{"n_layer": 13, "d_model": 96, "n_head": 3, "n_kv_head": 3, "head_dim": 32, "d_mlp": 256, "vocab_size": 8192, "activation": "swiglu", "norm": "rmsnorm", "norm_place": "pre", "norm_eps": 1e-05, "positions": "rope", "rope_base": 500000.0, "rope_fraction": 0.5, "qk_norm": true, "attn_scale": 0.177, "bias": "none", "tie_embeddings": false, "parallel_block": false, "init": "normal", "init_std_qkv": 0.051, "init_std_o": 0.01, "init_std_up": 0.051, "init_std_down": 0.01, "init_out_by_depth": true, "optimizer": "muon_variant", "lr": 0.0069, "lr_mult_down": 1.5, "beta1": 0.9, "lr_head": 0.0087, "grad_clip": 1.0, "warmup_steps": 0, "schedule": "cos", "final_lr_fraction": 0.1, "batch_tokens": 16384, "seq_len": 1024, "doc_mask": true, "z_loss": 1e-05, "train_tokens": 148000000, "steps": 9034, "dataset": "wikipedia_en"}
Each number is 128 + 32 x the weight over its row's rms, rounded and kept within 0 to 255. Layers, rows and columns count from 0. The size above them is the row's rms in percent of the matrix's.

# layer 2 attention value, 96x96, rms 0.0669, rows 2-31, columns 0-95
size [ 91  90  73  85  87  90  94  82  97  80  89  83  96  78  91  88  89  84  91  86  80  86  76  81  76  88  88  74  81  85]
[[135 117 120 122 167 148 131 163  82 161  63  92  85  81  94 162 201 159 175 121 109 134  77  48 143 121 129 140 202 138  93 173 164 150 131 129 129 142 141 126  96 123 162 127 166 113  99 138 115 130 131 164  86 103 128 156 155  88 116  85 133  99 161 174  65  67 117 134 142 137  96 167 157 126 111 176 120 172  68 147  99 170 149 154 109  88 145 124 163 114 157 183 151 155 135 134]
 [169 113  90  79 107 134 101 113 123 136 158 157 112 200  95  81  85 115  67  86 126 131 128 154 126 148 103 109 113 176 135 190 137 129  96 192 143 145 157  31 195 145 122 137 145 143 148 168 143 137 133  78 142 154 129  62 114 159 176 105 167  98 130 115 112 154 100 136 121  90 117  65 123 152  91 153 137 146 116  74 127 161 138 148 119 124 179 113  86 175 113 128 162 170 103  99]
 [134 151 156  81 153  98 160 135  47 102 109  52 138 171 135 123 115  97 167 117 132 107 108 131 137 117 104 109 153  87 111 102  81 138  97 102  95 137  94  85  94  80 152 124 127 212 118  83  89 130 147 191  95 143 126 127 122 150 111 142 131 123 103  97  97  99 113 136  92  96 134 107  91 156 105 140  80 136 164  95 168 129  89 102 125  95 188 130 133 166  88 196 181 156 143 201]
 [111  93  97 146 129 101 173 148 123 117  99 112 133 109 127 138 148 119 182 127  66  64 183 106 132 151 125  81 116 108  91 156 161 141 115 157 105  66 153  82 156 132 174 172 142 122 119  97 153 198 126 129 158 113 151 112 125  59 175 150 119 136 118 107  61 162  69 115  94  86 107  60 125 112 101  73 144 142 115  76  59 136  92 122  95 143 109 140 174 152 128 151 117  84 151 103]
 [166  88 143 144 156 155 143 109 133 109 187 130  87 120 135 183 116 155 114  88 149  93 100 129 141  85 150 113 110 142 147 176 148 133 118 204 136 168 129 127  99 130  98  75 181 162 166 113 103 150 153 173 142 154 110 128 123  94 158  85 141 177 144 119 127 172  80 166 122  78 182  97 173 122 131 149  93 173  98  92 186 145 120 115 169 120  82 126 148 172  67 153  74  75  73 127]
 [128 119 171 105 147 142 145 119 156  96 107  60 106 112  94 129 135 123 108 117 187  50  56 119 153  91 164 136 159 175 152 155 110 139 119 116 139 140  90 135  70 114 103  63  44 127 149 143 156 102 202 116 139 121 118 115 119 121 122  93 147 165 113 134 164 119 179 185  92 182 146 143 173  84 124 178 114 162 174 181 113 152 123 132 122 119  68 120 111 148 114 120 124  83 153 107]
 [ 95 118 136 195 148 111 127 130 101 129 160 137 159 132 168 116 111 126 159  99 125  39 230 158 126 108 153 114 100 164 114 100 156 111 196 125 134  67 154  93 165 116 171 135  88 103 155 116 142 128 100 142 143  84  93 120 153 146 145 140  86 130 115  73 127 106 147 141 134 128 127 119  85 112  81  79 154 164 174  89  97 126 147  71 107 199 133 167 123 145 111 130 143 103 208 121]
 [121 158 155 126  97  61 120 147 165 162 109 180  77 168 155 137 148 119 166 119 133 168 101 165 124 156 117 130 145  70 137 156 170 118  80 148 118  85 157 169  95 166 120  84 139 161 160  74 129 115  74 110 105 134 126  97 128  48 157 157 194 193 148 161 126 124  95 118 134 139 109  45 130  78 127 149 144 103 100 107 108 147 142 154 125 168 105 100 159 142  89 117 126 133 115 205]
 [176  54 137  87 167 198 143 105 105 101 130 110 154 130 133 165 141 182  88 106 102 117 119 150 172 141 132 111  81 144 167 136 162 162 104 191 142 153  95  53 122 130  65 137 167 142 120 134 160 142 149 199 126 171 123 100 111 112 136  89  98 136 127 116  83 116 114 162 178  95 135 116 148 102 135 115 111 137 137  78 169 110 102  74 201  95 108 102 170  97 123 168  93 131  96  99]
 [ 95 148 137 113 162  64 133 120 137 147 163 179 197 151  78 104  93 120 136 116 117 132 196 137 167 110 172  71 146 141 113 164 129 152 134 150 163 202 135 150 162 102 181 156 118 120 144 146 193 118 194 115 144  74 142 141 132 118 149 109 134 179 148  98 104 143 138 109  80 144 120 104 152 174 136 159  92 123 164 112 144 136 191 101 122  78  60 172  81 159 113 117 106 105 118  87]
 [140 134  84  91 157  95  57 104 117 113 101 159  76 122 129 185 171 134  38  99 134 179  57 160 165 178  95 152 167  93 123 141 137 143 103  80 179 121 181 128 123 160 173  95 182 112 127 165  98  60 139 149 128 144 157 147 173 108  95 166 141 128 126 150 103 140  99 117 146 102 119 132 109 146 106 133  67 146 122 141 125 109 124 190 159 101 107  94 110 112 163 152 162 133 142 159]
 [ 87 120 104 116 110 102 173 193 194 106 130  93 101 133  70 118 136 120  74  88 141 161 149 121 116 190  76 122 207  90 118 122  97  89 143 133  88 109 135 120 135 112 117 219 146 125 176 129 130 109 135 121 117 164 132 160 157 145 160  84 168 131 156 126 134 123 114 104 143 199 192 149 176 146 140 149  95 105 116 133  86  91 107  88 186 132 137 170 105 125 164 161 153 134 172 113]
 [113 139 100 104  66 148 136 158 158 108 201  65 132  79 112 105 178 164 157  90 155  66 150 122 129 114 132 141 138 118 140 112 143  81 153 115  83 107 107 190 109 119 156 109 119 131  89 145 133 141 128 108 159 106 140 196 109 104 100 177 115  70 143 206 146 124  98 128 123 184 131 149  84 191 153 126 127 120 179 113  60 153 139 140 119  82  82 114 116 117 177 130 105  93 174 109]
 [179 133 111 127 126 163 165 169 107 154  61  94 108 120 166 136 181 147 118 102  79 150 135 110 152 158  85 164 134 157 116 116 116 171  90 157 161 122 209 146 129 138  64 119 131 160 100 123  49 155  87 129  89 149 109 115 111 139 166 135  83 156 164 137 110  73 131 146 194  47 163 129  90 110  93  75 151 124 127 136 130 109 114 188  99 129 169 126 162 145 149 135 166 167 119 126]
 [129  73 124 128 133  96 114 164 132 105 134 129 143  96  97  83 103 119 156 125  84 113 110 135  68 128 120 129 163  83 138 148  83  87 117  73 120  21 126  64 119  99 126 150 119 200 100  93 159 104 126 162 170 125 107  85 124 132 145 148 197  82 117  92 116 162 127 159 110 121 129  81 148 107 129 102  90 149  81 155  98 141  70 115 141 134 170 144 193 109  78  90 178 149 125 129]
 [ 92 160 133 210 117 172  91 158 133 114  77 138 116 164 140 138 114 169 142 116 117 126 162 113  66 112 146  90 130 106 123 108 189 132 146 133 148 130 148  98 104 146 197  89 124 130 107  65 118 146 104 110 173 171 135 157 128 140 143 138 107 143 185 134  80 104  92 136 127 100 147 100 145 155 119  85 118 175 210  99 131 150 141 143  54  97 117  73 141 218 114 137  75 111 157 121]
 [ 97 138  92 155  85  98 151 113 127 122 138 106 120 171  99  92 150 172  69 146 119 186 125 143 156 130 136 151  90 169 121 103 117 187 144  97 115 152 142 129 178  74 111 159 176 102 108 123 154 120 101 147  87 192 240 125 124 137 123 126 126 173 116 143 139 117 129 150 201 122 118 129 135  48 120 119 114 172 158  90 107 108 146 132 134 122 189 156 137 117 161  37  99 125 126 135]
 [127 148 134 180  97 119 101 192 163  86 122 164 191 105 121 132 101 135 120 177 136 124 101 167 119 108 119 130  82 165 168  40 124 123 131 125 155 121 122  96 122  93 192 131  74 111 105 103 152  75 142 130 184  94 141 192 129 158 101 143 112 107 126 163  56 144 172 162  97 118 169 179  95  79 149 136 148 162 156 147 117 117 136 123 108 113  94 127 121 124 125  66  98  98 199 105]
 [128 148 161  91 100  94 115 195  71 123 152  98 193 126 146  97 109 127  70  80 112 155 169 123 124 127 142 116  50 138 126  64 148 147  73 160 134 148  67  76 133 126  69 160 114 119  98 108 153  87  94 143 177 123 162 168 151 171 116 135 102 141 127 172  85 112 154 137 105 154 164 111  96 183 196 152 133 137 146 171 153 173 141 116 109  85 132 154 134 160  85 139 126 144 101 118]
 [ 39 146 132 117 121  44 122 181 158 112  98  89 168 101 162  96 196 117  84 134 111 127 134  43 118 147 125  63 126 197 118  98 148 162 115 141 166 149 124 125  90 133 112  99 113 101 102 132 112 124 150 119 156 141 133 163 125 110 129 129  88 154 105 179 138 171 103 159 130 111 168  63 140  94 133  55 172 129 137 162 124 173 134 159 106 126  59 146 117 153 145 113 147 128 110 115]
 [123 157 137 106 102 192  99 187 113 135 173 135 149 135 129 142 166 148 114 179 124 115 145 101 126 113  92 109 142  91 132 141 196 130 162 114  81  35 181 141 174 103 142 110  87 136 132 134 108 170  73 137 177 154  99  65  72 147 157 120 119  88  88 164 165 149 145  64 198  93 159  72 131 122 111 140 131 129 155  99 101 160 143 110 164 141 103 154 132 149 116 117  96 147 179 120]
 [120 102 169 141 113  52 136 167 131 179 133 133 165 127 127 152  69  94 114  57  75 110 147 140 118 159 150 115 148 131  92 141 111 149 100 152 133  98  84 119 153  94  83 133 111  53 141 103 134 152 149 143 182 131 128 140 106 152 144 184  77 150 114 165 124 108 138 197 146 146  81 100 136  94  76 115  97  91 137 105 107 159 108  85 137 119  77 211 186 110 125  94 125 145 164  86]
 [175 161 152 190 174 110 135 137  95 125 116 134 148 148 153 142 112 103 193 151 159 149 144 217 130 109  95  99 132 156 151 127 143 146 108 214 126 191 121 164  90 104 102 122 112 137 115  81 134  99 113 114  73 144 101 124 145 135 128 120 111 157 154 110 140  53 172 134 170 114 131 181  72  71 129 183 148 139 148 105 188 100 130 111 112 126 103  82 135 166 133 194 114 126 165 100]
 [ 86 131 105 189 110 106  95 120 176 178 109 138 155 104  94  99 206 130 160 140 164 115 154 109 129 176 173  79  91 179 168 112 138 156 156 164 114 123 100 141 157 107 158 134 134 107 156 141  89 162 120 106 156 146 137 243 132 149 112 151 139 189 131 109 136 142 149 130  76 133 121 148 102  91 145 114 134 132 160 109 154 102 129 169  61  72 115 192 122 156 119 126 123 140 106  62]
 [141 132 145  81 157 125 155 110 113  77 157  78 142 117 135 133 217 112 123 161 195 113  75 143 170 171 102 103  96 147 108  67  91  91  63 138 114 135 146 135 143 168 124 106 122 131 131 117 133 122 160 164  79  85 165 143 139 153  95 122 194 153 164  92 128  94 130 112  75  68 153 104 100 146 149 135 154 114 136 156 131 104  62 197 135  71 160 134 143 130 133 151  90 177 100 142]
 [133 138 123 121 130 157 145 118 131 145 102 149 171  96 121  90 172 178 116 143 105 142 129  80 185 136 110 120 107 137 128 115 153 127 139 122 183 188 147 164 133 150 175 156 127  99 108 201  76 139 162 133 140  90 213 183 118 113  84 123 112 130  90 177  80 174 129 124 151 193 113 127 143 161 162 177  85 126 173 129 108  65 148 151 104 131  56 107  89  60 148 125 106 107 109 130]
 [126 131 130 109 121  96  78 123 114 142 135 113 132 165 113  86 142 113 128 128 157  78  88 135  85 165 101 155 173 129 141 114 135  63  78  69  80 114 134 104 114 146 114 123 142  53 142 143 176  99 147 162  91 112 110 142 201  90 131 162 204 129 145 105 143  84 131 142 131  74 110  69 105  91 128  93 166 128  93  91  87 123  75 153 170 111 172 128 194  80 136 110 136 177  98 145]
 [105 147 123 147  97  81  63 128  96 171 132  60 133 121 143  65 147 120 176 103 148 113 118 112 168 134 215  48 182 101 155 160 143 152 146 115  83 146  84 140 111 148 118 128  90 126 115 109 140 134 178 122 136 152 139 208 164  93 153 180 162 149  85 141 145 173  94 105 128 144 124 143  58 118 133  91 137 129 152  96 130 140  89 117 118 130 100 189 111 159 117 141  92 124 162  81]
 [137 132 117  58 156 150 130  65  90 168 136 138 152 164 118  90 157 121 178 118 124 125 177 214 159 149  82  85 126 191 127 148 128 101 125 129 109  89 182 166 147 114 161  91  74 129 170 148 109 138 137 175 109  77 160 100 147 149 121  82 145 113 144 126 141 144 167 126 130 182 154 168 121  81  66 204  94 122 118  76 150 118 128 115 102 156 132 138  97 112 145 161 162 142 131 175]
 [111 140 114 156 110 155 138  78 165  94 144 153 102  63 121 162 184 148 133 143 166  56 119 108 112 150 108 105 135 142 125 116 163 122  83 212 113 121 118 116 115 155 121  79 168 132 118  67  52 189  90 150  69  81 159 108  93 142 103 132 128 116 135 121 142 118  61 131 119 137 166 141 124 120 146 157 119 155 122  53 171 152 115 158  98 115 181  92  98 145 129 157 122 112  59 149]]
# layer 2 attention output (transposed), 96x96, rms 0.0558, rows 2-31, columns 0-95
size [ 88  73  68  61  71  77  71  71  84  66  73  75  76  56  79  83  73  61  80  62  64  69  65  62  50  70  77  56  62  66]
[[119 139 172 120 136 128  47 153  98  92 198 140 187 149 131 132  95  83  72 202  74 167 149 112 124  91 155  96 124  86 153 149  46 126 135 114 157  95 138 128 118  86  84 127  87 144  96 181 151 118  84 126 170 165 100  72 117  88 135 146 122 153 103 100 149 112 136 113 122 138 116  75  93 142 155 129 180 108 135 121 147 123 128  73 145 112  93 112  99 180 151  88 149  98 110 117]
 [115 110 159 155 142  56 171  86 143 124  95 136 133 150 162 108 152 114 152  66 197 146 117  74 137 158  76 166 129  96 156  62 115 112 138 156 105  82 147 124 107 150  70 123 138 169 103 122 107 111  97 178 166 145  78 132  92 135 125 131 150 147  93 133 137 149  95  81 117 107 152 134 152  87 147  72 107 158 123 216 153 135 155 117 151 136  90 152 183 127 157 153  43 123 136 138]
 [148 102 112 140 173 110 127 165 103 118 158 152 146  96 167 132 173 137 120 104 164  79 147 111  89  74 138 124 141 102 128 187 130 138 137 106 165 102 171 171 149  96 100 150 158  57 212 137 138  64 112 117 171 127 104 100 155 132 117 142 106 131 209 138 116 119 126  91 168 167 117 139  85  88 196 139 143 124  82 172 111 165 172  51 138  65 130 118 122 109 133 104 105 105 110 131]
 [152 150 161  99 104 128 108 108  86 173 124 168 118 131 109 128 126  97  97 122 192 109  66 127 150 146 132 149 132  99 189 102  99  44 107 139 111 175 174 126 135  84 108  89 103 186 134 131 110 118 118 169 132 124 147 178 121 100  41 128 124  83 112 149 147  67 203 143 138 193 118 161 147 155 165 193  87 129 146 124 151 147 154 113 124 112 177  69 145 157 124 123 155 119 136 134]
 [ 88 103 152 122 145 106 158  74  75 156  46 150 141 109 139  87 117  84 116 161 124 173 130 128 121 105  80 118 147 102  78 138 114 175 153  89  93  66 122 182 102 161 124 113 137 123 151 174 174 152 137 130 149 116 119 158  99 175  36 172 159 142 195 138 122  62 119 132 151 128 148 121 114 121 112 115 105 137 118 183 127 170 138 141 153 171  63 143  85 122 122 103 140 171 161 120]
 [ 96  63 120 133  97 118 143 146  86 215 135 121 122 117 149 121 137 133 199 173 108 163  74  96 120  80  68 125 150 117  91  78 104 177 177 124 154 107 102 190 122 110 143 166 138  97 135 152 104 156 136 150 132 157  99 165 121 105  98 131  92 154 170 173  93  68 106  87 109 136 135 152  84 142 109 132 166  95  99 118 109 100 133 146 156 135 139 115  97 182 117 105 143 161  73 201]
 [179 166  71  69 129  99 126 175 141 159 109 106  96 139  85 116 151 125 134 142 126  71  76 125 118 145 112 102  91 116 112 118 145 125 104 182 115 185  81  81  83 105  85 123 108 157 182  98 101 170 164  86 101  85 184 191 121 145 116  99 115 131 126 182 150 105 137 158 133 104 128 139 111 147 133 163 135 110 150 153 168  91 138 170 122  71 156  41 168 104 128 153 153 131  80 114]
 [106  99  99  91 135 179 142 143 101 133 106 152 105 145 169 141 111 154 181 131 116 150 173  41 117 102 138 135 116 138 132 100 103 161 162 165  93 186 133 135  96 122 169  82 146  98  95 166 111 185 197 132 160 194 143 115  85 172 117 124 151  97 122  77 129  96 111 118 134 197 119 134 128 105 127 128  32 119 125 121 101 152 134 135 179 126  87 139  75 154  87  97 120 115 140  72]
 [ 97 100 196 151 115  73 168 120 111 126 127 124 149 152  80  86  95 128  86 125 152 192 142 177  95 173 166 127 149  95  61 143 163  84 124  66 113  82 159 155  95 119 106 127 153 155 134 150 180 138 149 138 162 120 143 130 125 173  73 141 152  88  94 155 127 122 117 147  94 145 117 122 116 136 132 200 138 135 133 172 135 182 140 216  86 157 127 172  74  86 135 115 142 159 146 145]
 [ 74 117 116 170  98 109 178 110  93 115 163 141  85  74 135 129 189  65 115 180  81 108  80 133 127  75 110 150 121 141 148 137  97  83 104 161 145  75 104 156 113 106  94  80 110 157 127 151 140 114 111 180 140  95  62 141 110 147  68  98 157 114 105 139 132 160  98 168 172  84 132  99 119 117 158  99 139  77 163  99 125 136 104  57 137 143 168 104 162  67 126 113  99 156 152 108]
 [112 116 186 177 123 113 102 126 162  66 149 129 182  82 132  94 110 130 153  78 113  99 181  76 122 144 100 122 125 139 156 125 158 121 144  93  68 168 136 127 120 128  51 122 115 139 107 128 128 147 112  96 153 127  81  99 148 172 126 155 208 139 144 120 175 122 113 100 146 166 142 100 120  64 117 115 149 125  87 115 151 152 131 196 118 178 127 173 203 139  87 149  96 135  62  92]
 [212 123 150 152 154 144 122  50 126  84 140 158 145 131 131  76 173 104 205 135 135 166  92 129 154  88 153 117 126 180  93 118 130 150 166 174 136 136 106 152 139 158  61  66 154 138 124  79 163 149 126 106 137 147  61 146 149  63  88 116  79 125  78 106  96 116 109 143 115  71 128 169 128 129  87 145 144 197 123 108 176 147 151 124 132 176 138 117 130 123 134 138  96 121 123 107]
 [135 137 131 144 158 141  92 110 150  98 138 145  62 128  55 164  64 177  65 143 137  88 136 150 163 122 112  97 159 121 122  96  98 165 123 124 214 154 161 107 146 144 144 167 139 115 102 118 143 158 107 186  94 173  74 148 171 119 115 100 166 153 144 171 104 130 154 167 168  99 124 150 109 125 110 176 141 118 133 148 141 129 167 121 176 170 189 124 145 108  85 132  43 152 113  88]
 [143 164 141  60 122  79 104 108 107 148  94 166 141 187 110 130  51 126  95 118 192 119 151 119  64  95 159 135  99 134 109  74  98 131 133 107  86 129 143  80 130 132  93 107 136 135  94 121 168 108 109  86 198 160 150 139 114 111 108 124 101 121 161  83 159 202 178 106  80 139 123 143 160  93 141 136 187  99 139 132 150 131 133 155  77  94  99 120 112  98  66 104 137  81 124 173]
 [130 183  88 194 127 167 150  79 125 160 117 141 139 126 133  89 121  93 102  63 135 159 123  86 178 135 137 125 149 104 162 138 151 126 134 149  66 131 210  71 124 115 136  89 156 151 155  87 112 138  87 107 107 169 171  92 173 106 150 136  56 131  88 107 141 104 120  65 136 159 105 116 117 136 156 149 143 135  92 144 110 103 171 102 117 126  98  90  58 131 160 211 136 116 123 161]
 [148 168 111  93 112 136 199 148  47 125 131 111 143 167 163 105 126 114 119 119 120  39 119 111 154 135 185 143  99 132 150 128 124 110 112 106 148 116  74 144 101  94  82 160 149 148 144 164 153  99 129 119 154 196  92 177 151 120 139 146 168 113 148 168  81 137 115 148 141 107  95 122 130 116 146 207  95  72 119 149 126 143 157  50 189 136  81 138 116 106 137  84 131 128  76 174]
 [158 101 202 111  97 126 123 152 133  55 110  93 130 108 110 146 129  91 154  82 133  83 121 131  61 165 126 124 160  81 138 144  92  93 147 141 123 140 100 121 139 176 130  88 173 139 142  72 117 128  71 132 118 130  82 168 132 107 121 173 125  55  85 145 127 162 147 122  99 152 132 108 122 126  96 116 149 111  87 106  91 205 172 174  99  92  79 133 157 204  88 136 134  96 116  85]
 [ 90  84 126 105 106 140 185 145 169 178 163 107 101 149 100  98 163 134 118 128 118  40 165 160 110 130 149 102 125 103 183 149 184 143 189 113 126 142  56 108 174 107  98 151 152 185 155 145 143 163  99 137 123 156  96 122  64 100 145  76 125 132 107 130 179 155 155 146 160  79 128 156  82 141 107 133 131  76  47  93 138 116 160 161 135 127 145 138  90 105 119 156 109 165 116 151]
 [168 185  88  66 181 139 155 117 150 106 126 120  77 140 125 140 122 144 140 130 167  56 125 191 104 191 104 102 107  68 133 166 141 113 160 103 146 117 176 133 220 186 158 117 130 165  90 121 141 146 144  89 112 136  65 118 115 103 182 120 108 108 154  91 146 159  83 113 129 121 122 122  70 113 167 160 137  98 141 154 124 129 155 122 103 140 147 133 101  75 196 126 114 166 139 100]
 [131 104 169  73 140 197 132  90  71 176 119 157 123  88 178 163 104  58 152 154 169  94  93 145  72 108 103 131 116 132 151  94 117 104  96  88 132 154 152 159  94  76 114 113 150 180 125  97 132 197  68  85 147 112 149 166 118 123 163 167 179  98 150 123  99  93  87 126 104 110 112 179 104  83 128 151 122 113 192 111 130 103  88 158 154 146 112 167 139 122 128 146  90 125 156 137]
 [160 130 147 114 128 151 123 124  93 170  72 171 105 144 187 141 136 103  95  60 183 125 113 122  96 119 160  85  63 119 168 133  92 125 105 115 167 187 117 102  56 155  90 137 167 130 141  73 121 136 119 145 153 172 140  96 166 151 187 182 126 145 110 124 104  89 112 121  92 132  77 146 168 169  99 133 114 148 125 202  86 157 102 107  98 132 145 157 151 135 120  71 141 127  71 161]
 [ 86 133 142  55 148 104 135 120 138 162 168 128 136 109 101  95 142 141 210 186 146 120 114 135 124 105 159  84 112  90 139 114 178 120  94 177 135 183 127 139  93 112 161 133 148 153 141 108  97 157  90 126  98 155 135 126 125 172  52 128 156 134 174 101 101 148 144  81 138 141 139 122 106 172 190 105 171 149 129  77 135  91 134 145  90 131 147  69 139   8 108 120 140 125 132 104]
 [152 114 106 151  95 107 142 194 103 119 128  98 136 122 136 126 139 158 127 140 118 113 147 128  92  82 144 123 109 107 106 150 116 194 111 160 175  96  79 156 138  68 130 172  85 125 187 163 118  87 179  91 219 117 107 148  80 112 118 106 114 138 133 115 142 216 136 138 183  73 150 100 129 156 135 147 124  75 172 112 108 146 119 143 108 154 152 133  82  28 115 129 122 113 159 116]
 [114 123 129  86 126  79 159 150  93  87 179 170 105 167 173 199 143 151 157  90 106  79 108 158 116  54 130 158 131 100 118 150 137  81  54 118 154  98  74 135 138 112 172 115  93 119 127 129 124 140  90 124 117 137  86 172 111  96  84 153 131 103 139 193 153 149 164 113 166 106 124 117 114 201  90  75 128 134 157  79 100  73 109 125 138 148 135 136 134 145 201 145 127 125 123 172]
 [ 92 142 171 123 147 107  87 150 150 138 127 162  87 120 161 144 141 187 104  57  84 126 142  84  97 146  87 192 167  80  87 139 101 101 146  66 147  96 132 140 126 130 106 104 100 131  99 160 176 172 166 109 141 113  61 142 147  95 198 163  78  98 129 157 151 109 139 144 149 149 150 136  97 102  73 137 159 183 108  87  82 101 149  66 127 131 118 169 155 129 139 171 144 165 114 143]
 [108 142 138 156 152 131  49 137 161  91 158 131  99 131 114 156 113 111 104 156  78 116 149 220 108 144 136 146 115 131 162 132  88  92 138 112  66 146 122 158 114 130 154  79 176 132  93 148 167  98 138 159 117 142 123 125 198 102 117 124 127 114 168 132 147  72 110 175 137  85 168 180 121 115  91  82 170 100  94 126 117 181 151 168 167 147 188 161 154 144 136  53 113 142  98 180]
 [149 133 141 122 181 102  92 113 152 132 178 150 122 116 128 121 153 179 167  64  97 164 171  97 170 156 135 112 165  86 129 144 103 137 130 152 138 115 157 115  59  66 116  91 132 167 125 122 106 176 115  99 132 114 137 128 131 180 176 175 112 119 119 161 131 137 119 108 213 189 163 155 105 135  90 129 145 106 114 143 144  86 137  77 159 134  83 157 111 196 138 224 133 131 134  82]
 [172  86 139 129 190 160 197 144 129 127 125 191 117  96 131 164 137 142 144 132 120  79 133 159 103 132 104 103 133 121 117 116  86 171  66 135 189 118 112  89 116  98 162  85  83  52 175 135 121 159  86 178 186  79 145  85 158 102  79 181 180  84 172 135 128  80 140 109 162 136 141 140 152 125 145 134 124 124 184 161 125 104 171 120 123 152 107 131 154  93 156 135 133 132  97 163]
 [164 121 100 168 126 116 117 208 198 129  91 131 118  82  82 203 175 179  68 115 163 192  93 100  99 106  97 143 106  96 142 146  95 183 109 149 119 119 130  79  95 111 137 120 125 142 103 126 159 119 145 134 122 197 123  85 109  97 143 137 137 130 136 164 157  41 102  87 176 156  80 116 128 143 157  82 135 135 148 132 110 152 127 158  83 124 121 126 151 135 119  55 130 126 130 148]
 [135  98  95 159 142 193  75 171 120  64 115  59  78 142 118 157  73 169 167 122 161 136 154 171 162 114 146 135 122 111 161 148 134 119 165  86 138 104 150 183 119 174 126 152  99 136 124 117 149 169 129 118 143 188  57 153  97  91 163  90 165 117 103 170 158 104 175 116 129 134 111 123 132 111  80 169 115 171 144 182 161 150 155 129 176 164  88 179 161 151 128 100 113 128 172 137]]
# layer 2 attention query, 96x96, rms 0.0722, rows 32-37, columns 0-95
size [ 61  83  75  83  80  78]
[[135  81  88 192 127 145 190 121  68 111 163 101 131  98 130 113 106 107 138 190 153 180 137  79 179 107 176  30  83 132 119 170 154 153 116 154 138 180 143 139 151 129 124  88 114  88 142 147 143 155 136  95 138 146 155 132 136 164  98 101 192 198 107 114  74 167 101 153 173  94 101 149 145 135 128 107  91 133 175 147 123 103 163 146 154 102 152  76 127 138 143 102 147 120 125 161]
 [148 123 172 128 133 163  78 130 125 155 175  84 148 153 142 186  73  94 154 174  88 128  81 120  98 100 183 114 129  73 137 150 172 140 141 164 111 141 147  80  64 109 168 139 132  95 131  46 154  96 114 135 123 123 112 157 128 111 158  67 132 113 120 198 120  84 141 105 153 113  89 133  57  83 186 125 123 119 179 131 120 153  92  95 164 119 148 161 142 169 128 119  93 167 131 106]
 [128 123 173  83 113 109 164 138 200 145 113 155 127 135 125  80 132 116  91 104 142 154 104 117 122 127  89 181 157 138 120 109 124 122  93  81 146  72  94 101 141  92  98 140 139 145 120  79 130 103 128 159 107 149  66 154 133 131 122 185  95  91 111 167 176 109 153  96 124 149 155 141 105  79  99 138 159 134  98  57 173 126  93 109 125 190 119 206 124  82 105 220 103 133 186 127]
 [170 142 140  84 114 138  84 150 142  96 114 103  76 116 116 233  94 142  98  93  60  76 131 177 102 169 120 108 106 114 133 141  85 107 226 104 175 148 124 151 129 146 154 138 161 148 122 108 144 149 100 116 101 146  55 111 147  88 154  82 146 116  96  98 132 104 130 156 128  94  93 146 116 120  97 132 121 158 196 131 102 120 142 104 155 166 116 142 145 163 146 139  58  95  85 124]
 [160 132 140 199  82 157 109 110 109 111 143 166 136 125 112 100 107  80  97 133  85 142 117 112 152  58 149 131 171 127 114 114 168 147  73 136 129 141 118 116 176  98  82 114  82  42 157 133 121 102 129  98 151 110 174 223  88 168 136 169 136 167 151 183 155 129 149 131 171 122 167 118  78 124 152 135 125 107  91  68 165 121  67 116  91 126 174 160 122 106 116 146 130 148 149 100]
 [131 174  82  92 144 143 100 170 122 148 128  59 114 136 141 118 183 128 106 149 171 139  71 121  96 144 153 119 152  97 167 116 103 146 220 142 183 162 100  48 149 108 154 128 101  98 147 135 114 165 156 105 141 202  73  95 166 124 159  90 105 150  98 158 139 120 149 157 112 182 121 127 101 101 171  89 114 151 164 115 110 113 134  96 163 115 106 149 146 114 166  53 114  91 115  99]]
# layer 2 attention key, 96x96, rms 0.0566, rows 32-37, columns 0-95
size [ 97  78  87  82  91  96]
[[152  78 105  76 135  70 179 126 254 198 165 132 148 150 155  84 160 123  40 133 125 135 126 106 141 179 112 108 136  86 144 124 147 157 164  90 156  99 115  78 135 137 172 106 136 139  99 101 118 141 144 139 145 117 148  97  91 141 117 115  89 181  83 148 158 110 111 122 145 160 139  86 116 137 161 176 125 151 148  77 100 102  93  89 119 135 127 131 138  88 116  85  95 117 114 155]
 [156 125 147 116 100 118 152 130 168 117 156  85 210 170 127 107 110  97 104 150 155 147 127 163  84 105 121 136 116  91 138 100 161 153  88 176 139  79 140 113 101 116 191 163 113 151  88 153  91 162 119  94 193 153 177 142 149 104 164 137 112 147 136  77  84  96 104 154 174  69 100 171 110  99 157 120 161 165  83  84  68 163 117  66  91 128 129  89 125 113 114  99 141  89  84 156]
 [119 146 140 132 132 102  60 131 122 140  98 173 188 127  79 132 165 135 176 119 139 221 120 119 116 136 119 151 125 115  80  56  80  80  75 119 113 108 208 161 152 145 162 170 116 175 121 138 125 131 134  98 129 149  56 146 118  76 135 139 134  93 163 113 127 117 157 125 124 163 107  95 129 139 124 198 153 116  94 183 147 115 147 126 114 172 154 110  68 138 179 140 125 104 181 130]
 [101 196 164 131 103 127  65 116  83  57 156 146 198  99  87 131 153 111 155 139  87 154 101 115 141 155 103  75 151 152 134  92  22  79  97 167 187 107 115 131 120 160 148 131 163  92 170  90 115 151 114 135 152 149 144 103 157 146 114 173  84 134 155 163 115 131 100 118 105 147 103  92 117 127 171 157 145 126 152  99 132  84  86 193 118 127 100 102 126 122 168  99 114 159 134 106]
 [166  62  57 120 143 117 192 181 119 187 155 149  93 118 189 150 187 137  99 140 140 126 150 164  88  72 156 159  90 124 147 100 167 157  94 121  93 149 141 194  85  99 110  67  75 144  87 121 134 145 170 167 137  96 119 156 112 148 175 143 132 153 138 137 127  88  90 163 153 137 148 130 132 139 154 123 152 117  83 146 130 101 108 107 169 132 164 122 135 150 119 111 160 189  69 154]
 [154 170  89 138 154  89 201 116 142 160 129 127 136 147 118 107 154  43 118 125 129 175 124  93 145 132  96 133 169 167 166  89 113 148 190  79 166 144 122 117  91  75 106  77 154 162 125 134 110 116  55 126  92 154 175  88  94 122 113 150 168 120 124 177 145 137  87 173 151 128 135 169 160 146 117 142  63 159 134 110 152 145 103  74 145  82  75 147 102  64 157 121 116 120 154 128]]